Each number is 500 + 40 x the weight over the matrix's rms, rounded and kept within 0 to 999. Layers, rows and columns count from 0. Numbers have three digits each.

# layer 2 MLP gate, 768x256, rms 0.0591, rows 283-391, columns 0-127
490393493468486500375545495507406509496468505577536579514479469466517500539439473520512522463499491539541492504458530539485512436499504394552537531576492505527448526472516488444494462436470382495515460520531510510486556471445474462490521522544496475561510473566450437526476563468542453495436489512517496450481472520520495493558496575520522395474488449518529566515550492540513459489444
506440510531494493524482442502505534524485561475552444499500524494503482515464498552510422517471481576502508491425478511470442640504538510516541460473505521567515487559444550532487549500508500464543479563513549516470478434480551483469492567462488437492522546511494547410476447586465582534523547486431517439546386511515518558476498474505487556565427513510567483501472570517551511481430
455471433531487445610516490510437499469518546446507456563517570507560542434448478443520591498497505532411472537544521465460428526508479503484528506436457560455458516556500547568482494504558478508584435477476486585510501472512539493584484568456556492461468564505509530548526467501506511398525522486482574530545503468512499557432434516515480517512534495488498451524557517527608509529531
510461433487535475455541538454518560462548521495516509514469510514468453480555402500506531463489521432448543539531524535534444507472480506442441513474482563478463525540454477519474493575515470519509525505477483519476508478485425560493409517500455509494509452522567521463488523477472570546547538495485494559563527475554463478431497499529531479486514468547454479522500601545532499503509
490533488497480448491576522503509595486564501456502575501532538490574566505526434505488509484521509463464488541504497557463467455550429483475497458500494528552485479445552475486475499485459481468516475459499575478533576476571473480532573483457501476523439528532571453548459499551492519486435463506552590475571478501521489528524428516496500548455527500477486531446490504426511565530531
488501559572530495434446477509507464501445478478509514485487539505504514535500528522506486564551521444490469581447519530575441488522543567458492506411484468484535442463512503439476463428527571484507539452484577476487458497502485557561420465508436486453519482521515519434497424498502526564438410506516505489478521565480485444525565441448567501480508539441543454502458580472533535521521
475545460517494492471422529436450531567486471557483402528454487565446428527525558493449495505516412461531461453550479464370537501550436537498527500472507455496446477469559376481517575500460584552473467564440525524509480464476524545511481548473457606442534435416519490464512575469462611462437610494549507500498424490523501401534484529449470476487507439514534515529508554465534470459531
487437513450433438541388504455479533546472523585562451506467489463575530451526464457536484516452503588455545498553526543451461491559587485543499523504471523496535447498514489518527547493485498470474455507478563552525528482466458506499476472488445543519442503559507499458472439529543511459496515458601550430502523473523463465474439512463443514519453563455505515459501497521573556395510
443510516503531446537570526472470472502450525501576452468462466509515510537487551521503491448495445501533486473505531518529412491490510541532545515463487481489561560474524503491499472525473522524540469559497540479452474493549511470472481515499492469513501445454532548457498525495538483429521533465432470481558501568489474517521519488571430443456425507543530455554489592499464497538443
512546411516524492510570519464523479507486500484451510451469493490489507541474538514460511524491597461552453478461526485475505474548454524516511500537416545527490527542517531515471531526509554472463501523527535473530518571474459534486551495481555482493503518483520477477502535549443498463521508438488558581536500501469439449493522502598534445431544472550502569474486556563498520522490
538518463520507486476540483422494519482522545493584448497540533613514503562448471494456483585485513498531457508499390523440425486563493539496469533485478505461488486479492453531480513459518410448473412533473483438526499486525544567497440495513500583455506503519629533383552530551520505524467489555485492469535513554574565482476554462597434537523507485522483507489554503607533453569454
446478535495438527487573475506521493498447498508470467519445450524486510535466574507568463438526532434514453483589464506514477487477448482501495480460518505488504507483446590469462514440515512458401491501466456484592548450549478548445490499555534431489539481487532525531441478472453525445488459441528511524482505548515558542525530509546510479514493522504504463413441534528467479439476
569462507464476466452450453523479603457450503474521496532488451504475567535389462533517446463557471532552467535516590476472418487522558508552527528531442485484481514490511526468485463506467466511574499519507560474500424456538482517510507584492472489531545483489454525494535473565532465466432454442489545533437490520526442486467468474511472492458456591527545422532475458476625534574535
493500490542466516546565446481528465539505499469471432472439583472496510485542539518542505453528529516535476521510534557527482501463480557534540430524549523466561473541522534521577497572529520470492530500436598464490481528501552426502462506508425469495546546501452504513528520497484445483487475495420521445514549542513521486545504545463466594552462541420533525502560524594508455503463
448484483512599531494514462544470529437489540504486499546483503513530530514504491474556555480418477525524492471468476509451503482469446514531535549463554456458499426455508585468472478532494586446449531513487481456487550478537497532495481464492443520570513566472512458496501451504591500543547486510455480489457563545548514555476497479427471522487507429487526512486526543511459510507532
423469456553409547472468493531481523525436502483461532510496409515520459482467490470535490460550536466537467513464511479535540438510450476546503437504570459508476475510558496456487504481508476497472438457496501418499480536590501532526535540509511534529505485555430450433519520488537497500464454480550429555511540497491492479535494526490602546452502557471508463479452451537487481491475
432501455454505427455539457479542498529507529544550469558514469494497467454466435411410537475479469447533486529483518525464503493497500528493457517505568459458527450430557436486512480484520551505460467515494576461454528481520506436441528507512496560540514523480488472547497530455465572498472561527477508516570402499511466528509477567445466515514473597484563498528461512521521468445491
523438574416424520557446443520507468474563514461553506587541491489495500509609489445472476443511447470506510476518515447525530487453431478577481550470554548475484504527463510562511496469446490538515505574458470575505476436525536545599497520488509519488548530477499474463443494570496536518498484505597503514563471461460480471493494432510498517488514510520471481493561538476515505462546
523521481558455491515460539475448487532522542453489474522492514472512540526538482495480469555595431463462526520501475506535534462505500485480470496531488552524479508568555504540461507513491452520555541489461492458526537517410519555491466496558539541463433477520450486542485488487505588506530440515539522463527480562525527517523476523521495500468580501453556521501488517506474541529477
531477451518516520503531467541476539500464487494527419543411519443547500459456472448478476485487463420413543582519515587497494486520495519498438516499493553458460507539498502510484480535448470521505447486595447499469472492482541515479473487498555510518565516494514482525518512459503526509559445448457465498464411539517445568482471516503501447496507464496535466496566463462529482569514
535533521517524470442551503528503455525492473560494505491461493515495523461496494490533521507435482512530443485442512539493504464489534519484459496494489481409504518498571448494600508531522520424552488499492501488483575522463481449474509533500518445479475508500578501532438468502494443436568592548443473480373521482462526539529516529468444500459460456519473495488498519540439493536568
497497420515539515390443511504476555514465563457573514485523551537482482474470527476491522572476476517517560552478507497490502489528480601457508523439526507494440456513575471429450513482515468455444485471549482470520483508479575490528522517484499462491471513498470436425562449519533483530513434537476524527492552462458473496480485465511517462497523480514539564489499454556535547521445
433503600509449525505438476501451512464509473492498480473462507471525549440502519510579528506588540504473485478523488582547498532465413546520490534465501518493526449528491556516532559544474541506449560564534535503535536542586543542519510501514433449467472479497534491481463436492492509469521543470495550511428533496534570493472524479576511469470482503475490428480560594440458482488521
431519485563545564565414543520515470524484563450501536520426485564622598433534496505519511465536531475550492531498456486496512518464539547474477547411549507480512479535541552465535489503518508492455470501514508434476483521568548515525493507492545532484498477493471457498516500514528490545541467528532579539512454514500511477478527530539451563453496503481489515459525550513524484514500
483511559495492482490513460455488430504476485423499480460464515551517510459505484451476474491491529489524483427522514473494451511504468520410503545499460521455517543481508610589514509611486584517472417515500528499547507509508486502417507561466521424469521496497525526518478498505540499448519510493492560559460464511477504498526531501528541450473490476540474551487461562467501433512537
524513449514509494531470478516483485546426517459559526425490434550535560488582514549520500554542549519542485519474503434513519488512517461498526497544500601516431569554542458475453589473452459515504478489484485529490462522401450481548523544497498481518473556483522569566495507519573539506544517476496479480583536450541558518473532459440525576465460463490502474471499595544526490516549
537541520504560503503435526559499466420469597484547532590491544490602444499521470513495548447507500468480551544457439611485476541482547513453506526484428507483464453483439503489499557485415460487486497473454503491455499410496580492582534450482504457522481530518470522472504524567543529527503452497494567533546487506477443496496511521519481544480560505515536533477514533512516505449446
570527503483494549490544490460543507507538434447454489496433427518443412445516508511530511448506582460485523558540511546532474588531525455508496499466467584483505542503509575523522499427494520521571556460494492527531518463521494501498427493453526493468547509531516539460513537535430403489515521453484472488542507603544473569553510490531523525468515397550446455498484467552517562490521
449533488491525476524428490465509539470457535392499534511541500513516413477508512493539456532499480502550489492528496551443461487477480523482516525414478518479516433465471533515484537446469448501475484481466500436424502552481520529621505487429552577469387548537470491519518510505517570502465430534549542483585579520481497419470462527513469494483530481421498591521516529494481438486539
501388498555511483380457443559474509500478441426560466486522523541499445527444483496462504492468459467512481509507428570427486455494534505472533454567505479490495561488532513464506572435451503506511498466452575477458489471486491551521442502459537578519479499443452540482499441535480618558532557533482488540595464545574482514522511492442467627511484497487538471521450598485525439520450
478529525476574546415515460445520463461549501469401458488451431494509475458506515490435541524498504492426572462483550515470518531461531420559527533505544534457502577512481506544492493491461468454502572430495479558458493461482542455541431579500446527479496536516478495501571471507519397474515509459437550474490467499428577472500533467506521458498526516500537460580510478565484456548530
456452504543498495466473481483433499474504500542396534488482486565568461550501530462473573532469492436473552506448500510510527463413489475447511526529510508536453549517556475575479541538458435543551542534525507552446519447526450467575465566458540614494523528446545486514489612521609534486475498473513481436600536488448515453513505491537514463523476489540495543463483520521465559475580
479490572401490480514428569458396504591493499527493492553550498517497606476516519461531419483536507519478465509439482509504462517499529525514579446449519485464506487455494485438551553503513455491466462505483488470507476556427520525496491418440502449450475458468495495526479488508471564513491522494574537516554574463525490421539575526508509537485492506475454556438522553517410446513495
567429536485487460546484458518514504560447521512527502480518483527492570510506574537438439436521471493472484503526518476526517566456523459513507507464502479567562526527438469571539555541481484513541523515506482520456486403490535590555489487504500521447517462496550518436478454562481515460463473485540539500514508558490456516525502515451475498484469535546535501522563484461489538514510
525487525528504490544433513543509537439475518501558487538536572460477423480498452532511523407550508463463564542522538467563511545397491501487490507592492567553449523473534523549479476556434540491506533517531489556526503541531555436538505494457533461524536484475499497506533477550530532490569524434558528503514491559544468505497494437448498438525456505530560485490502485494589525553536
533483480475540522496557490493546516452527454513495434494536503442428522510524438422497524522535510478532506440475435542511534496562511519458505599511481554547455557505496511544451435486488529485483494566547502535472504560537494474496522530479511476500479468468531501459506507515451515579508467442447503576471494479520496465490524392620409483462518387536526500487460480472479469577447
421429496468570527514541575503449538515533574483531527499495526518426509422471478477433523477489483565524508491515487430516548531490561510613568499552531527494471497453530493494471439542492473529455468504491540513463538519480512536504490515562527535561462516535499513488557522459527551486461585460545519533451449449542470491489538489521454547535441518519467497549503496537419556493502
500586433488533521497525501504504449480507498533530517474443552461497529470508503506507433532547470554561440502517561520553433497520501535462546485520524507546497470490608471488492409557579493446453573587521570499497550522482493538445514526529472533479514432434426521500451444554411457521425508547501586468417497509515486465524554488503509528496537475480517547523539556517535481518475
558494540506517542485441441553472555536459538408516463492539483463409547473412444470482490479460435534442550499557506531538422552562547452501478567515468447476501542497519510547437512524415436508561515517424530519471533469448474466560504547472480507513499491483474550431468489482558475480499567471420484493502450495469482480519491524575459494419522467492482490497564455454533573519509
563529523538565496468521504479558525455514550572566449472482489467546494438520481491487484443484554511450472435504533524542542458504525497516453499484424477461465409549508536511563507604498494556511468536474527456533467508445526496463482495521504502523496397550497456495440466522509374486510451526526541441504453492555483491549421474474459470435474478479521457466506571553460564430502
462466548512413506513484446463455504495599520453462533541520428496517473460497541488495604484529420528511469554422499487507526517540464467501540458474481495516506493443505532445485465569457479488501479550478515495460544413524524565558484513523455579472519502488556501474490473525506570471496483458516558451497525461471531482518550546525457465551462443476454499476432478442492552476469
511488452479497496507493491500493529471511519441482494536442446499497430513528486460483471456486536452500513435528469462446475522504564543461479545501431565460483516519541538554551473477511518434519510480518482505496456468525432518497519479466569530483476480481462515497535510509521547432463480442484461577542413526508455573483424402507450455498537488522494475506416469479591478502516
528496420534554523421473489483521491489488502449512521460530499463521461489540450491464489522526498515576516452457503497450504536533449503516481556556581524545434524469465525420502430488546439447473537492437547504438478474460488526496471522464524521540580500505421493455604500519510481498561478487554450478558504581503471538573455491485431505542504458480588522454480452489464491528479
495497487442483522477503475554474522515498501539514541511535493540457495512422499456510496501449513494483558505419423475507543491502564500516491488489548499494507488464627526468441473486542450488525568514509522524480452550502460456460544498487573489508499511495514543496473409486512518511552529503459505500481493473563547541516454500478543532480497513494493514531532532477438544513529
493475528481437556475452580500524493442424456520536488524491502584438465459523431474560503463495495499553515484501437424532540483482494487477511499510471533474480469485462458547460482521428490474448474506478577545512464452523507533525422505486440440486550532432539469462423477535433471518542553423553537460426463483531546486507474525535522523514444446450471551417431501473481437482513
516477510469470460567531458521464516477423552527522410475555520433502502432526536434523481520460517461436520527508480493456464501540463412576402473465497484471523464441472462563496466553526520487455497543485446490586464432433502523475491427445531579599511539586549511504482489540510520461508530503477523483556532518503548470512435490489551539517584447494535452528490496440434467458498
532497523481566475583513513572478533452479459516494420483476558501547358506426443464494507530421474484529520560489527589574473494511405548493536507535526534436445526515585483509518476447503422475504528513469589560505492467530467517468483484524502490512511504461476487517500454470538454484472512425464508459459529507541525509389556490548489530479525461504496447409461427497511475601466
465476513450475425463461517478493498498466524521435548561457500478586513538507486498506515497503412522512475477489480558520536504481502503498522479465494544461568414542510496512581549488498476475449506473502518505429526449505586595581467507466447534505523481499546498489483479502459548482442507459482588528444501498471463474466502454479500499505533477505528526470507549489494550458474
497518470477555622574460525556497463448452495541549485509511472518489587481566442550441509520502518588472534561485416498517486544469496501478508435570511447501455462429468536514465523490493497521498432497545540495488432525536528540499490501490484476531487532513557483500528565479457453494460456472536488529448489499549465513550480509523535551541430564485454457445478473479491458562461
523531550520522577482503437435549526430441510467467550473472424500513476549522472515462507522514518391499480508487418471499552505467518423469593547464540534534477523472488481449519488447452465481464434497474472537494469473390508537483543531440505513508472496475543482454486566488484585460467434465496574495590471542528498479507525403497498447423533480427521493533527472536461522505495
487477476451553447410512560454538515450498497458480513438498557460503553555509454497481454501501449443546449472486516600492505550474502483482494480494561494467532559499567520483518427554534515468502551447468546535488497541510479532494445572532493449542487473510480487498523420453497541476470503512498529534456545495438554486457533517527524514452454472507495517502494510531494577480500
462429503537465527534438483548465525479507574526525533557500537519523476533463474502437438513509501458515520448537496532551519535394529572542483554522405442519526488463487464555485545521409506564526609512451521529457442537506528484515507558528526525641432523563541542490509448462553459432433497543544556498450532586429542511460524549521549499502488527497480633547498530439544557622535
510470508489542488561544501496478454498513463516525525539466522472495464474485528537479488464494484480525448491479512523488556425503524462563406465508496475411666569449586572424558412474506459454435506520546478445499492440494533496501515476429464539542506518475523499447468538506530475439498541522509494530543505503503520518548437538562472539503468472507469445477537499519546457470474
514561482487525526505553535420505522510497499493538555537514491525471498541490484462484492493558514436564482491474553468471471510545480552461470504548493587483398451469512448498519504448485490489492489481578564443546509437490566500471512518478457463453499484541475504494467444452443502457556446517508526487492428497534476508512551529493525463530468508501549514459431439495419615494446
457470495517557555494565550454485501468454506518535499521521484489457532546483497553515458523575558556483481518421506504499482497459480553483491501485485519492433499545463473499547507481496501461502399458475477497505492486493569530463502446461485445500585471557465511528509535527535473466536408471574487469488477494545469433477518465483431491546497515457558500476499505459501496455505
489509455554434479441514484485474492498581529497482568494526565472512560545524447509494476432473535503421474535526519481488482476460561498462516434509492518491493541504444493476524528472471498413484492476522460534474509464451484521568488447454510454510527474445495548515563485555477514489516484527574525489549491535516547549510462498478443527440436566508542496500549484599470505532535
524477553504505507462456471556507505464513437449508462430425497494529526532511450589508421539535548471535445547517471576573435415521489531536532572522503473489549519493527524570480436540519525459447503449422474483530459556497446497510476495471448498486459531488552500524406462441473511479431482484472480518450525529521480527488514561453561412443520489514525494515452585467444510492442
421523471435438537483458492495473473457458529522500443467535492479495455536484436565539506464522429461552470433470489488457541489536471454474532420487503512521512532464486522563468527498543451485502516515482548455546462470472530502569486473511522563546513404507511525464490482405530602550414458524527497450449473551547539489452529463474527472464519480440541463518445475428541452517456
564458556465508569529443501481440480544481498449531456464467488470520476517521594516498531530486540487541518522449448475527514525507510478468475541489486543518538503523529462555532516535485476542434459429517548510492507489489493525430537517530500496551483549551534481534471555510536464465536476524470398522409488533513561479472500507539506514521449481520525469449502589600552440488397
535558479483548497529496487491498520519471552498573538509495489541513515496527431504475445515440458430472474505465533539489597478475500577520408502497479527498459485504475509503486488477470522498523539495555513479554461505511561497469486527520505511497454460548479474456484469600465432549505537560490549554513485508489478515555474515462511521522515495481586528454492484538528517507507
473545491570471492578513525464521518440496536486443471480472558486518523505520490493509499531494458467543476457509522524533510508545490510528477434510487451496515501491573516466521462516527434501499508525528530454510530532421569471471476549493485471578457517477534482475524492433472501545475483535451539492512505499522469526495456501457541468513495503450530466464478515518526466470499
462457492510416460487538501432569630514496482421457417482495421459482569443475516488514498538434462513501485530537475522564432580507484447557506475546462459466510577520481467518481593535538498474419551556553501527510560430447521552448474521432441457500445476520485485425500452461404407418460425496472552387524472551542454492557564487466581450455489525559510484532553516612516563499570
498519495512497492534555464501522545455448491417515490447524421486536509502543518505508376530493438486465461506504555456477437528426533552478476455461477496497502429499414447484495503548450518451503484559500509517436483508472512520463498450459490521593495462585503446510517460478523513474492499461523582416536531537450522550496493453459507536411524542537486535536502496633532506500532
532500494505491430510533498459456535443470542517543499510464495502522539497489486399507541500502520472503484490521508454471519467518509433557465482466528424514510507476531454501537477485501486470561441561571505531465548501513433552492568532462475435527451524505469523516470557543579450535460472484457485563490488503487459528503464518499531491497521471515485502452510518479466461507577
463494470487539561548518475498503531521477514470497518515534534545562443524463488467474532508461473482536506495450518524506502449451502486564582539490551498483464377462525470519512472450569479479457496474444566581466543471541488502553521602456543543551426470487507542494490486408517482477463483493520443464437507488568455464498531514438516507473465517487459442517537542543503464492445
484548453537525461423598522573496507478512484485511502481455519484525485509511454426510561514419481453483506546530452499496502451478476533484484460470444505462488513476446481476519525463481439453458515519536452500572488470464575576576499462502483472478485545488502516426533496543507582502514495541551508563544484466563488429495433516529479522453502525475468495523554519493530546526492
473442509504521507449559491479470560486453581525498475459442479588458460473518470501557520369437542517457510531501518502495492464427470484495536442505506483504487552512466532489456480445508454458486475445487498462459550416531498546473495549558468592571521488514477561548540500455529572476482530463510481538468429537510486487446533550500471531452464489552467555505530571592560474528498
517575467492519514494535494499511496526507508473453442476464482489532476524457541452523440537540497475524488507382544500556491518523541568466587524469506518484483523496537470484482495516555540490545425502536532503513488546458464512465500514485500465507467488491476545539511451473526428492477504498435420501470478518478466537519558566455534504477536491517517524542475530517500524468474
486486538529532502503540489524558448520495550508502450496474509526456572484448543449490488457515515446523429474466527504453533444496476533576518551448458457500448546510521576482542514484515484520540521538501541371502512504482431494510474515499499454541432505498475517553488558502525453581556483548479502468496397514554479509492502477453427522472563559504542531422463447478483493507464
509521495549468542398530491480605557479486483476452466500541489483453442468527532568488481483541523481541553493458492520481442522434462488479495514572519526564474504444488477521521518485445570421540463487607486494446450456533516487485472521439547551507546448477506476447563499542447489534512500491452414472492428526480529520572465468490490494405514491499508505530478461537462495576472
487583476453489484471567502488470435522509466527511535503484500559463567504482520528490509437576529412505492458431560540530512506517526490521519433482549478503572493511510509523514489456453511519522553483532463444485488503547457520478545453499484465497514491538478522559509467535496501539509484450497471432509493482514476532519495528482501481476474494462503557468516574585476497519415
512493508473474485531516579493558487477550573500464606538481536513536517520514491523498491475523487467467480502549549520568470507518443477499542474465461497430447461479450516463479464460544523464437475504495507603491505548529571602456471478493500486521586508481549480498472556493499498529481412512533603493512509566529449438506536430544494483442471489505506436473502469529541582450516
405519573609383591525485528471426511550492532528502518510452562529504609453420514525541579456563579495461474468478511487500490431483492499497443565471499553383495482541429461504537493550480469502435450527487490459510532448459544528541463490496446485524432517488493507513534439498461463504468417465468517453519548532574471559509513569507515442446452446492476514522535510549520491583465
518505492572492506421444492518486527448541540461512470486533483520534474528486497489514581514521475474518512512549462470479528515483511449478522466541377560471463497488532524483469542466495427479540485485501445561492558414549538525607535511467556529486576497514590505481446569483568522468565504430565509521519455590542497480494482415535376543459572463506503480472564497584552515573466
501507488559527467447443485515555492467583545475481519503477465526500514448504431465488525449562418526474486488506500553528492539541517469519467499545450530446532438495543459467571427475442440488509507478510537524461460524459451525518509539494526583512553558454562575491521495582449483557492540449540555565478461468504513512550498456507421533431528450424529505517504424476498493528515
524491450485463578512461473480619569538469407466455442462533480467485530531504523499489509523514507498522474448422569458452467507521490549491509535523490518534383494519505483569504474558457604523554520519532509464526478518487538511499477445510476445460532409567434509476568520513441452505524444527436541496517519542488489533497538510498526507449518490477589547434427540459509549472478
487481561538511662523451425470492570510494486556476443444477499541452517434496476485482556498487473494542546527456500447549495550502557496493494503526467474507513511475594511526571488487457496509482465516481446464449554519505507453547461551444466532496485520460548556494514536526528562481524503492507449507510457495547468487532470502566463520569435436472510496538520487559541472569576
438504512478485547461481476465510517507450498525447465482486494440521438476525481450476477494500530450482558485513489474457474515511511472434499506532455521470436450490533478520462444557528485431495461569518448541519513402448454488423526526552491497491549513542509482525470439505560505424551530505494467437531469504542443579497439499491501437442522484537476527509478483407575520429495
503541541537465493499505480535456491512450466499523507478478475549469508483524457427459507492458581486495543493501513438462510477473548499539474497493530434488443533489554536489494482489508478500481498471518460497485493449433452509477517542460551534501523475549570526496518516501531521435538574447530469555528461524490496576503521490501477473535484487531496518517449492525473434532536
461500522511494561437491517513535442492504424428459499501510519453469556531505517553465478454501535426510458514526548545526472484415473486495565542524491486558527530517496449502487588532483516480479607507529469467514466553458512520510502538483527505481563436564511449447446418417518552434438557454518502466574480520478515489465505475547530520508441531445482484565446555477502519533534
489584433523614524421467509536521460461467537486423509495496545569470447512535480497493453480539523497497595467529477535396526452546506531472536531459463526500475537461573566523419523551514492464513506522519593485470471536481540503489487551465531479472468518515459461534521506508549439496491548469483536567504455524433500510532588471426474534532461431470529503491555487570577548539529
506561556491447564499399474508477467470490474473549527504499510516514527541456480500518520552452466490501491452483490488514480519463515556532477464509521499365463527490490463453543564522489485520455438532411481547495593518441531501536477467527498455470469561576583486500463503462446646491496416550520442516490546507592440419490496591500465470424546495534402519469513513497495434468531
473492563503492461587482469506510428495534465520530441485515549477509432484449520546503461506480549569584451459502462534504447435498545491585510501524442468499505474487517473482495462478486490455497530549463476452549465461460487489459458561501499480516484507444488538515564486490508553468374455420496485445423491508506523493497632431509531549531531510432559477478545602514413572477501
583490571431468568456486466482468528487432504452439473519468525469486493560454500560526490471596589517539548545526462488569519426435528533496552513526555492551465517592381506494449463421527483472465534508483476512452559542492469488562508518466527521436463491497439533501517516502501486567453478510545444469497548519564460540486560488546498472458526470496516494497518466457467550508475
461506545555476507568509485483370545462510532501518607547488448509513469530513498512536485486411522443465479526508522518448494503498501473480548585537493509499458471446477537539479469459436514511475516523523537520534561465513460588485554466414544604541496532536479410472524427533488522521517547478461499518524479485487459505449508461542482458446474477533491463477491494448482512478479
456532541536482494471477502452473558464459567524500453435476500513590522435537519525413511504508509439459557544479482526504577476561572426462526511420528517460450492444504529523511438496474506455494473516488503546459552468489499449526484471521534456476515525556458499435476446487544471484472559444470533502461520458478467495485434479501463542493412499463510450440564545505460545543516
533558587572522570514504465519539479536492496452487452494457459579441499515518519495515527519526493479567445469498545498543511518514482510511438532468426554487548519444472563505454462496454494484537479436503526458489512489514424465451470523556481507493451522527526575562536521512581513431515421502469552548506526493458491488514453523544458493473537538459496511569512475493508575577526
505471565455460524535516463510530540517498491484500511529493462544517481480469521508514532408498516545447503548511464553582486531528493467518443448467540477587525447501512520499490446498500510488464529444538604455486477491487475504481414489515491555506504459491474505418511418480472433517464549431594511553464465526495528485541549483529490454515453483461473524573478459449466551545494
467523549512498474515548543514525491522533571479534516477477518516515563436528454530503519568511467483488539518504497480504431497479526519488496555483559513529462458461401489471504476512495484450502483402510525458529503520554546470554492525493443472496577482470462460459421440518570513497525479442458546519574457496494544524517487496569423564489492516474573463472449556521465481551463
509541525510397514518465429440471507504451517465464515531528495407455485490477503558470504556514495529532540549421416460537498503482492450482524472433482508557468486523504542515441571445463379400489597423488469509488500468525532467496471561538459541498597539588450538515519493521527500496500408523523492529595529521458511478531496492502478514531565543510469504618453500522525475458498
553538480431513518430441508491561515536490542508491516534484458474460515561434507490454455483559479514454449493538480513500513532503549593511519507422465555492451493424510516542481468496462516535521504498535504544522510576509488516491603495522458453457463507537518498483548563497522512532465484521502582438490403491493407510510487476593525517510528511490554482487498518489452525426548
501514566489534477508520443496485458400464504440520446497461489518460413518475458572500428456444498490575438460505456505481559508508532600467528473479421564495499526597499514502505481487533523467480447490543478485498553546550591523521553508525570518461552566460466553535501515471480541530431428535486490492479469594493415483539500506556485539469437526462524474524513526493538529510498
487414552521442517482440483461512486456533490510492495530504426489489478498434551517519543514507537433561481510553423493605563488495542472491433529466487482530497507546533513473526485421511501516508524452469514546485547454510522547526440481514512513486498497446543570490472517500473501467541502483497553544408528564539510492482552559592486452554492512504491529478491529445485499603390
529531507565504476505495471521515453459477559494509478487479505471414525449473437482489554496596498470488478533467461490449522481490452463446466526518492518437496512569518489511440461541543531489448506551468504502506488495597522570513485507463551473530547519422551560475548492544549448507506486506484511425507508510428528465538525582522543488500522472451540564488532515479482519578452
505511526507471554449536420531499559490446486470530479488500446525525437512476470528453497485456493521414561496499505506594480547475471509493522487562581542516494462546506471481531540459431443440482593528520441492390536493493524538489532476491581554550476462459522504460526559513554502459418463534438519526531524526479541522511513539521559559463494424523528545488511523555462557511524
490509518559492439544557494560487554487478553518532545473507512550470481486461511600441487455447528521499557461445508520465467503444435411499474465494525506524552490437583519488559511509440522501528518488463531500507520428432520526552484563495385503466516562504463482464430479433572441456531463472482470584460459547456521406526502548554525529522435456474537536469559573514466495478522
470521460483557428517549458515526488488462505540458549540492537556559588493547457443526599502540448474545439495429496562469436441474513520512540518523496500533502517527505501552497445550517480500519532509533490459453520464541593467536534507467521554470533525487512499466501432505479449485428431496555516476557570547563539446533454455451531514408489560538439531539558446450397489436477
516531552456575459370515480537572503434567535529440516492491458485467441492487497491469530460540461491548526446460518487532475468426535480468465531580483491530516546490515511620589445476535512448532521550529542531473534439547517510497490497493541512416568443464476413588441527491499459459468553454481441495478454558454453590507529535452517432500396453524537551514478518537483547488512
492464532427522471554510576539491496535502531545479516564389531460521535519426554536453571405475504491509522517506456518501558513507462490464485520484506486468481497513529548579457510471417487478609532529474554500500580479485474483432490551495558466489539557516515518516504416520569389413446475379500559474473479437505517559472491510528545433435466501531510527464527494474499476561458
585514529525514465495521466552446545429542505486471583496479546547525492515523484566463508411582462453468545496528501505500516504559546469526522508483432499483497553477429432455495442529474492516456530524492500453458495492523527490570580499426517497495481482486604512484507506563482536490511508575558489523544473565493422542542427537447572460506378493502464574498451480449574493445501
532486502559425489440555498407486518459503526355465540523493519478515484520530552568512409530515543435471464479502510530554526537419447456463458533481406470510511459513374476495556471470536474517503522509542401449507515449590500555485499504476467452470482467485536561471492493554500498553477477467503558549612480563478524529520548459498527475437546524447501484538523514516518424555441
520467467481497432436518465534493522556454532468517513539491500422538534449546488475466520467493476535487496510489396488507516495507453434543622480542539515486462443442474453533532487446458568446525535480480442574579515408553502537501502464498471450518550479574536456478481496538488457468533502460484591517533427433508454490428495527566550462434446528469550440499554528531477531577484
513556529511555539497508450520524478500517469498453480492487531531533463497479541541470538496477449453510523495500500528518435509472507481600440519515437489443527538532532524559541486501516520434475550510561466466519529538469540513445470535489479524522580513473464551537460445477494506482529468519464527586493494505490520587493556479590474528500533464569586480530429537468497559513536
528465578557401451500442523576456505527511513412563496615521556450534491468453443506507540442514523516520545538479462541477525535490545418507443533555441474531510531457420512562538497444452487421515469539483469448472507432463544568520503503492479566481514502450509599481518469564480520543459553544549495565582456492518493484487485524507452564539516563459470530501442504423568506549563
466498441464468536545491613461434478529543454457523566487480523439479525498454506542502508482543474534509486487496505489500501519505529517465489503574472531480498519508427465566530522433503394485536525502539517489502496548461547484536530516494499512407496496510498532455481467544494491511560473572518462503513517494489507545544553524495451531487467488528492494585503453440501490505506
468423551547493481516462514452467549520518516536509495467472519491488518468523501497501485426503504459456511523536488560486488488484501424510453487482489497528508457448417453498469533503574399434508455507524533527549422480411531488504486525489578538520551523505521503454483470532454522466509495469510543486486535487511533573528526568501465466573504486562571488417480487467519478510480
505478549531537561514485518464538485489529490508521438500492556523476568487473509499483476493546498522455473547570465526582427476514480555523487498493480456477485469517475474537485442478495456465439489558544486516604502568582523473443498504519493591513509468481463520479512589416485427512506521442494470520445502508570415460464547477506543506460456507503445530524482477503496525471433
518480475566554502577488504473566464479431540520539489599481463513536575517581491509543567540498537605446575576484505494485498564464516539453497543434534570523426529575584550566424529433519523546528555535571515491413554489480538505482508472505485488534479471480484450478478399504516534533462519552492556501527634563480467517549507594611496476585462464440499493533491502554458495460514
524554483463526495470484480472523512539473483540496456494469478484434616499418524520473502469484508534417482583489487535524481579443450468499455485484488555472504515432476478551489494486468561473515458442455430556466563486440481558443488511492449540485485430517456520496531480513414478541544504567528510432535451498526512525507469497477520483559450455429537536509502432472434514458507